config.yaml
n_layer: 8
d_model: 256
n_head: 8
n_kv_head: 8
head_dim: 32
d_mlp: 704
vocab_size: 2048
activation: "swiglu"
norm: "rmsnorm"
norm_place: "pre"
norm_eps: 1e-05
positions: "rope"
rope_base: 1000000.0
rope_fraction: 1.0
qk_norm: false
attn_scale: 0.177
bias: "none"
tie_embeddings: true
parallel_block: false
init: "uniform"
init_std_qkv: 0.04
init_std_o: 0.0
init_std_up: 0.04
init_std_down: 0.0
optimizer: "adamw"
lr: 0.000885
beta1: 0.9
beta2: 0.99
weight_decay: 0.22
lr_head: 0.00474
grad_clip: 1.0
warmup_steps: 254
schedule: "wsd"
decay_fraction: 0.258
decay_shape: "linear"
final_lr_fraction: 0.0
batch_tokens: 16384
seq_len: 512
doc_mask: true
train_tokens: 188700000
steps: 11518
dataset: "wikipedia_en"
Each number is 500 + 40 x the weight over its row's rms, rounded and kept within 0 to 999. Layers, rows and columns count from 0. Numbers have three digits each. The size before them is the row's rms in percent of the matrix's.

# layer 2 MLP up, 704x256, rms 0.0587, rows 236-252, columns 128-255
104:483490479496461505496453484558477518530514513521436471525491525516457541460482480473578532468526465571536524474439517536544477476488434541487447488526476483467518484523488515430513492532515437526497416550529505597525455487421477457531537526521510500462438456491463492609537427485436417442525554517516509487457523494542563491529509497536509462426453548473482519507489532482553519490517
092:498484478485488465466503534575476445545473463491478535529460497476556536480449549498497447530507531486457548498527493546528493524489508568506509554469571569442467489592513484504499417473517470497443582471515504490515501456471549449589514533463481479534476485450539471496514491520475487527569403542533489453423520463551443453486526476446488589594515419516490443505405521539491489488459
097:476546457522520413538509529447490468435456465543617498495427528513432518524525481570526594535562412441497446484471550525466413486543530522496482495500447489501520508435468488500511584513438515467503501515531487495467517544473522544471507533446485592541439468529449492554424503475535362463486531484505475459490475453530561499519497476450506466532447505500535485525590479460479498459518
112:509488503437518459529575507496552485561502548440511445523591515511510528492476518568582468470564514544545484466429437504498501524497577555501519534439563506510568480480538427529495476567474520586479453494517512445593542489477502478501457541518575482432522493514459520508517472489498545468532551555531552475504492575496487514492449492493476449468580470427551394453555499469486453491481
101:504458484537522441538429411446503546478585498444559561527410508504522509543448535501553521525499518477487469477380485510504508479492541471523551470502510515546526450429509504424492506554486472480487477421469540503547510517475581564469555491496472534458532489449507494483534478537529592435489511521533549570516553493531455497464508529474554506499585517460491383583488540531466520461488
097:540528539556496548479471491476509509409507562510491480511424505459487490433498470503521486449505494524458478571483529534483465502505485498513537509525493512532458446470522481478442507581519537459558454458555526475523417464487449551419505509477442565464485481548480500513461515543556544548471507405447487576443540493465498523506488548417537545463536523496471410492478527518469492531543
102:471474527501520511513534467500474473471450562483525497461508538436470489472575561577472507504499511517447469497531518493499530461464536519507446587459497507417466502519609522533488501474523457480577480488510528565563499536481446522551441440425471460501504485496461514450440547480504419473522567505521536463487445524434488450497473509491489469527461478535455510485484566520509553460509
108:453486524436514507422572531468458437428495469523486522524482520442455520553550450551514469452466473465502483505505464507523542507515512548456500552472516496479484497481564453495554465483510400522405457468556432503559503534472479509456466545487504489529518585489452448593542490483471486528466529482515509527542525500478504543518505434458541511429495462455502492472514480528508473528521
097:528558578466507461477529520459533498488444550535499498481534523455555496518524516457510455592476583494422415488549554535458465411470397500513521489540567489530496498458588475526546569599451488482416570487493546459565462555453557485521503564556498528507456559530533444492558456485508488553466464496515556519478488561507496488435528443544489536476443514459529536554422507497519504509516
101:526523482570492496494461510550498516478499466505451462530436461506498528501535443492512520516447577492433470528577483469443453582525503530608507453550428450465576543544485496532495477471397552503493513453507474447479496519537489517535464512443508507498468506551484497537499516548507524517484544523515524449497456527495531533459523506506592523473394484502452454482466430452442529529410
107:570559563490548548442445501563457459485512379517488554480467431523504504484533507513560557523410550483454465470459522502460487493457504469471491417528493547549469528502555463500518460422507529520491534468462531503477462532495489524547519526497495477502566472486552531488446514480468489498490489455551589493540490491522476556540433522500497574463511515524481548467502549531524591483540
097:507499488456526505609483537543576500486547504562550437472482413510473503470491435485491535513523462505528595482485439538510611542518509562530484474497429544438480505533515481502536484511532468494537390485488522475460526564479539518450459522459535563437493422471531498454427600479517467525470487461538512534517508579495525456521573447533475520500547446483539485501491497493409543523550
110:468443494495481519520475465526482521505511565502447493507510469480454501540445478556526531479449542581426428509513562530541491575487570476482582514480525502441556532492521453460554500477504532422555497462431494491493530490536453506580495535513554582506542535485499514497520488464529486537478527479502496563535543491522464524487492433507556556462473544391485465405527492540509432577446
101:441453473538484537564473520468439482525467456479544470477441500512463474469539496534407464453445557424472487485458542513526415523502492463475501504558561561492451512521512544490554475438546455550552405534419515498605465480469474421497474505482532454522473527485465483552522510490491417530469535492501612406538468512498539525519500512495523527499450577513509479477450470485504452577472
102:503518557526479510538543446454487501516505486483501479461461489539508539500521473449504582419534412538563544501553531469498530492513524539516480466527467491491477545533579522513487559434374441500545415499526500484516552430494504477444490497509555464428563527485507568505535543503461473468429474460548438522570560491522511453574552539472480445497482509487516537446551542526495528512424
108:448490504518530516495498462485547479505451518530507478502477535509502536518526424503533498433521536478536552501482485492533483417525487496487479538469471497475483553495466452474485486529478534475412553497603555483489454528519505541499500493455499546495445426425528470457498446494462438517464482483539486438506502448526519501533511489442541506542448488522517518461495524497475540465604
102:487506584568416504504454511570528451490564493518501550487454481464411511476512487523518558498563524433547517461473470491496515525480506506462533471503495501459530529582531528538526510472531494514534466554446528503548487482460439524413557512517534481549496476481475505481491510501505477469457496526491549520460494552515542553516482488497607533476564491445469530520484498487451485487558
# layer 2 MLP down (transposed), 704x256, rms 0.0573, rows 236-252, columns 128-255
102:456510548433461507527437494497516491496507507474475547575544495465377479546475501431519573432541475517548522443416511516503526522492513541515557513470534529505584542549458524496550470568506530592570524573536470484448464503443453450468562529506495538513511513498501455620486455528511612510516514490532504488564528553479560504501498462551538493439496488510451458501473501503560459587502
093:459489516499505475481528496503513445487531514544475514472574527445484490552460497498503544488459471504545509423477480380465521555457473554488460551472506477495490443481449498523495459498492463509529533485511463499511534475524583485419512436553429424469551531488549550436490563484479467448571510539487485543475570472513519502374563495430464518499559542484542446509503482467429560544510
099:570490469480440504521459470506456516443521450536556490561460475488485455554448480541502559521555464479463505401502505441467543506451521451562537477510496503507482470491517492446595542479501475467548574497501510512527433538447466494513480523506559555464551494563464447472494491546476380560518570522501559518508538420546543402485497487496536425539494467542467450441547439533533453464441
108:470542514500587485517576456451564516528530549522481480505566507523505502468522479559535515483510471494530525543481486587487492479534456470484511504501484498522507494499461535463498488595488443501432464537471563494542524447444506503491469591475570509518555464485493475545454502542494508464547525474538544525467475490487458451477491507504564474513488526498470458474517473434492401500509
102:577512443530565494486476512572568458487467536501515531527530506534504551455523544500533500540528469525490530545475517657494471526564464453524577471506513489548467448498517491460478511540461449475479526462482492459547502524393534516434558494491556507433448529492500489511493528536506567415504498460502537512551481520498467451512489502471469518473574517443456507487492488443457575453492
099:470487451542501517438493471474482511497439531510485438505406474486532503643485505454521507447481537465477484573494461478522448503450455588513485503542503456492506438437499396528491519524513556440561475520562506520464469424482488487447538558460440545444479444532511476550520538527583509506505383424415516524439483540432480463489459519476514497504454538447447481493507524468451510489480
101:430521500438574501532567541450487532430451558431453517463467470531545462515480488488511557471503535557399496520410462504428545435512515522550426519509547503584530496473489489491502496564509532547444481584410552487558471473558491532530484517508516476510555511507547427581463547482440508484407510521514543549463528479456526479448522491534593531557481475498502446503562524471534493496517
105:556458454519507541516516427465502441458449545531534492483612513494460537370544532478498465580516514501540452498509517466486457566568510563527463525457527486541507469511526509490528477537532477510493486585509497515533479455501493456496497488563537542485412499455478521547503511519582490492617484491560477502514549529453582591501516500559500453501413496459498478492459470513558430445469
101:489548499475545460528444500472488496578534483522555429469401527509555462411540472491461472482461451488516498468463574486495517435361484527514474475496559493512592481477505453490475534553522555511481469381477517534474505492455519499470461494484474501504480513430579538548543491442528555538521559498471485525500485510483447471506479401509561495520491517506429416494501498467471445506488
100:488547466525477465538433522470509518515482485515438509513474433533517573527556514486584509487452561548472488453481520490493513511536478491492562490549494456572537474560550494504585536453446533474464470471526546514543433481480519502536501510494513489456511463483498535525548399510542468478402551512541441485519444518507458520485476519495605570388427567503528487453505536492514496503499
106:509511434549491466420504501546489550502501435526481520491522574554535458454475506565495523429513514503466486523532515571501483506439502380507458475474427521485509513463523531480553459469555548543505532479446485476605550476519559519500560467518479421499545541446542564471464520478510476452454545547530553444534481454518546541472504501424439518535455529500526522521479456360528526559490
098:470497494463426531573519540493535563462503436496524488446491482568474515558508479526460438452528461557470485507404503541477507551544566524492535488502526482377410511499645501472496519504538508495440547534527518463463491507467462541466469470397488610505482412490498445528495536555483508526547533490539494528545437523554526459482549474506476513518534430466522529547454456506433430494535
103:510476505569562508467510535493569504546538515482426506484451502527462540433468490559474433517518501487466443527583536541533468427478479479540489527457517398521566475478510563508576496473463534475496461519432495478438483485547459455528462457491534509575525472480538474481532532508577502490478502500499442470459504435468507539529445524480504497466539515472518461440586512580527487534517
101:438465502486553554518576440419519525407495552441561495489502426433423512491567538459514464520478503502532432468603528443502508542555506406553464481529484497530523462493458540486586498503495436530476550482569536534545514502506579500550511531487516452522505533428544507520522529559425422549459513395473541549498495545476440494420487483535464459454418500453458459416492515483519501544472
102:432471495473496495477526496534487542541501514559479429464475454477502505386505423506557515400577478493543516477546546634425463542587492534500490537482517521568531485526494487529523515590477527523426537472459495530569477484511464426509535518465521461483449459447527575512455517599476571526483497524551531514544553443494486549508522504523474488499498489556453520430466482537495476487544
105:543519527494483484617530505486484577546461496475482448477511580537491540587476504465469468537473460462565525495530493483569441492536516518449492489487446497479482547497496522502470464496470522545459498489468498438458429445501504442502434498452488518506476526506474527479500476572610499487453510508520521485541552442554531505493454441412515517546502463428510507507431534497509562534465
102:506489486469412567460501506531517485482480465503543457495520458425489486507480558525500524529488525596549480536448438580505462496501457582521456512475501570456536537559470570461503491478511410510482485553482514508532449496478473554511469519482474524453489442430524442506497485514518536481502490455491484490509499538532443462521489521537474479480580632486472471470553604477414532538523
# layer 2 MLP gate, 704x256, rms 0.0609, rows 237-253, columns 128-255
090:439493554455496531548536588517528516476510537497534480534561512492440504533551513506538457513545539476554473570539499476517490503550493497542430427495419512547477570473444481497490522502546451464507515575486472496467562505487518508472547540523540505498444469521502468484438499553585525542502516461464480534498449574466446533539442412467501487455474553506490597423496525506544534477516
097:485480542520493637544479494479475468462510531480474572519477511494443526509499442543470477493454448494418449509566539513504513520471543542491526459450566542492451488489463529497527535463454499553554456486483530492426554570495526495446456496492468536480514406516453507569539481505559560501536542524530481517516569502504465518592461419434520493473419562455588512488517506532437487492541
113:455512613501562497462511476462502600543506586504511453534578499494489526567498500538490462458483477500492501498454502468483492515528505501484484512512499529522461480481410492510545551492536551533458538520532521530464453494428573496451488508485441456485457555539587527484595526417511520459451569483596478484509480499380541549474497496522535512512482609504492572506498533478486497483497
100:505484481470473473560508504486510536445488520461511512564454531458507488596529599536547511532437445538477562493487521515488509533479476518473525492529517516485424488539515533399528494503495454505460483446507439468517484546457538480449566504455567443463503518521465506509558472546489506499515480467483550554543483486560449479530505562411518564525571541479458464461484571496446539523496
099:485424547423510479531505480556503520507560484475438514506552513539482458533503532543489510591462561529492468392527511478487493534541576464491524465452473497436550511498495484465566505455444480510416552570486496510547511536567528465521562451548561482497529499515456466565593477497441430436559500554539519456517492516516554558491584399566502535510465473516487547499475506460487516457506
104:544543518516513483451489497502445560503483520522448500473498555500432522538502447514547452519512442514524458497534561516506442512561502455519486491462438474510499552472435513441456519491432536442441555555449462431466484440488490450504560527489527508477509527436478452501563445524553445476464581515571508458519535538545486461531430486465465501528456556540497594479536503474568455547496
108:541474545502611472462553466489521497385547492487465496529541527487522500538527410462534435471556527533490488526496534447459534442537549445508462526416506479542505501468463531488535492522522458438474523459509531542513514522540591546536395568486492591514497474468605437530527478510499494562510528528506437508544479525492491514510537498411495494486451438565501457530497529514547466494474
093:504503529470526520479494557474531468588465612541516484471485542540554415505488456501514492559479512516472493491481601493496410455437478563497577528565598512488451500451515464514569543567483481464517526472529510515555515492453493521513483548535542448449450465472527548525587489425542576486554470531489436477472526479510485454454483427507487487492428541410500413497493521586541427546448
101:574543520491491504531514498497475586526449461500558540536435494537475497522553539473484493513533490476487496435503571512535477481461423526508542497555483556596498532438554533538565515478469537444475477465527607486514567500465446466528492469481498564444468556543460521499528531537498486437492504482547535470583514525576478582482479453441497451482514526450525509526426547492541454476476
103:439523522458488472523533523459531496453510511461434530511545482576461431496514517550490496485494457542451571562468449489489551435554542540529460541456469478486466527483513504469525521489463429552487493494507528474597445478527527507408446460521523515488489531453534519513515503534500511453537453445521513526534538491583475535485487510541435546480431520507545530594493590492445519490499
097:506507552477534477538562510503520522468484524558506510491507465526451552513460454524457493554547491466490522505514487466500581441528484513464504440537498556518511546556459507481550490488464467570580523565502516530479477501475537453526475540511498497438499439501565494453488507507434489510447513547528486494446509578523452498481584523442546487459512503457485439563470440381516541452539
109:483594497531517571501489482474530520582502561526438520529462482500530497555484419527506431459528458516463517542512547494582502513480435535453491467475541469480526442548480480513516499491453539436504547525501539468393540499524495509489460464435534527570502465482582483499489502506478533532539441531530437599471494470436504522525452483484497579514506434499526514488536434509524514545475
103:491457477521565518540499482496508462475492504529482532461522435550429499591488445516557474522491477510513433443446466454483526507488506501426512499510457535537521585481429560505516598506421516524482506498469491453492549489466547470509511460467504500521487476451551505539517524491535489456527528507533501506456474547467515476471488492426527490510403517506560428439532526394540487445481
099:528497498504553496421513494524472451539540503578477455500535506501533479482457513433488471538502534520479512564446484494534429481540494474476481453447556517553466463450533489559458503517481590470492557518433474511505487458531568498457452551576553515486544513423585493382488550391511547539439535469530539584447552467524511478452485469532492470551538469471500494553495509573500537553477
108:510437462469453533427471415543520455477477557504481535526518479523499454493529492527496509586473510565481487575473528464497522508497546497523581523445490490516448417566481466398496512488521533518505590532448391541544453472560491513484481508555552541464488515477552503512508461457462532643501443552460482496510548479507499488542452527552485464503499437495471551535531504541471449561533
100:463487493425448522527461473469412471547522501499521544545402473488473402513486478492586596513457545525456541565371442491515531498488451500443532432480461546424501550544533522544525524522500466507587475481490515467476477555495432448485518510492500533543557478459557486528499586499542467515452470542523490513455583433513480491461512532446511487491546517533496560441462604534447515532512
107:539459530503507453493471512502410535405560532564492561514551502516509480482567414506541524472513476485512452435496542500529492488397527511432524558440466513527521480465532508527445522477484482549474455484475478542483481548533514495480450468514543516624566553447518512480503528472481517534529504467499540462458506516504593509589463459426438499484471514527555524505541510490532512438528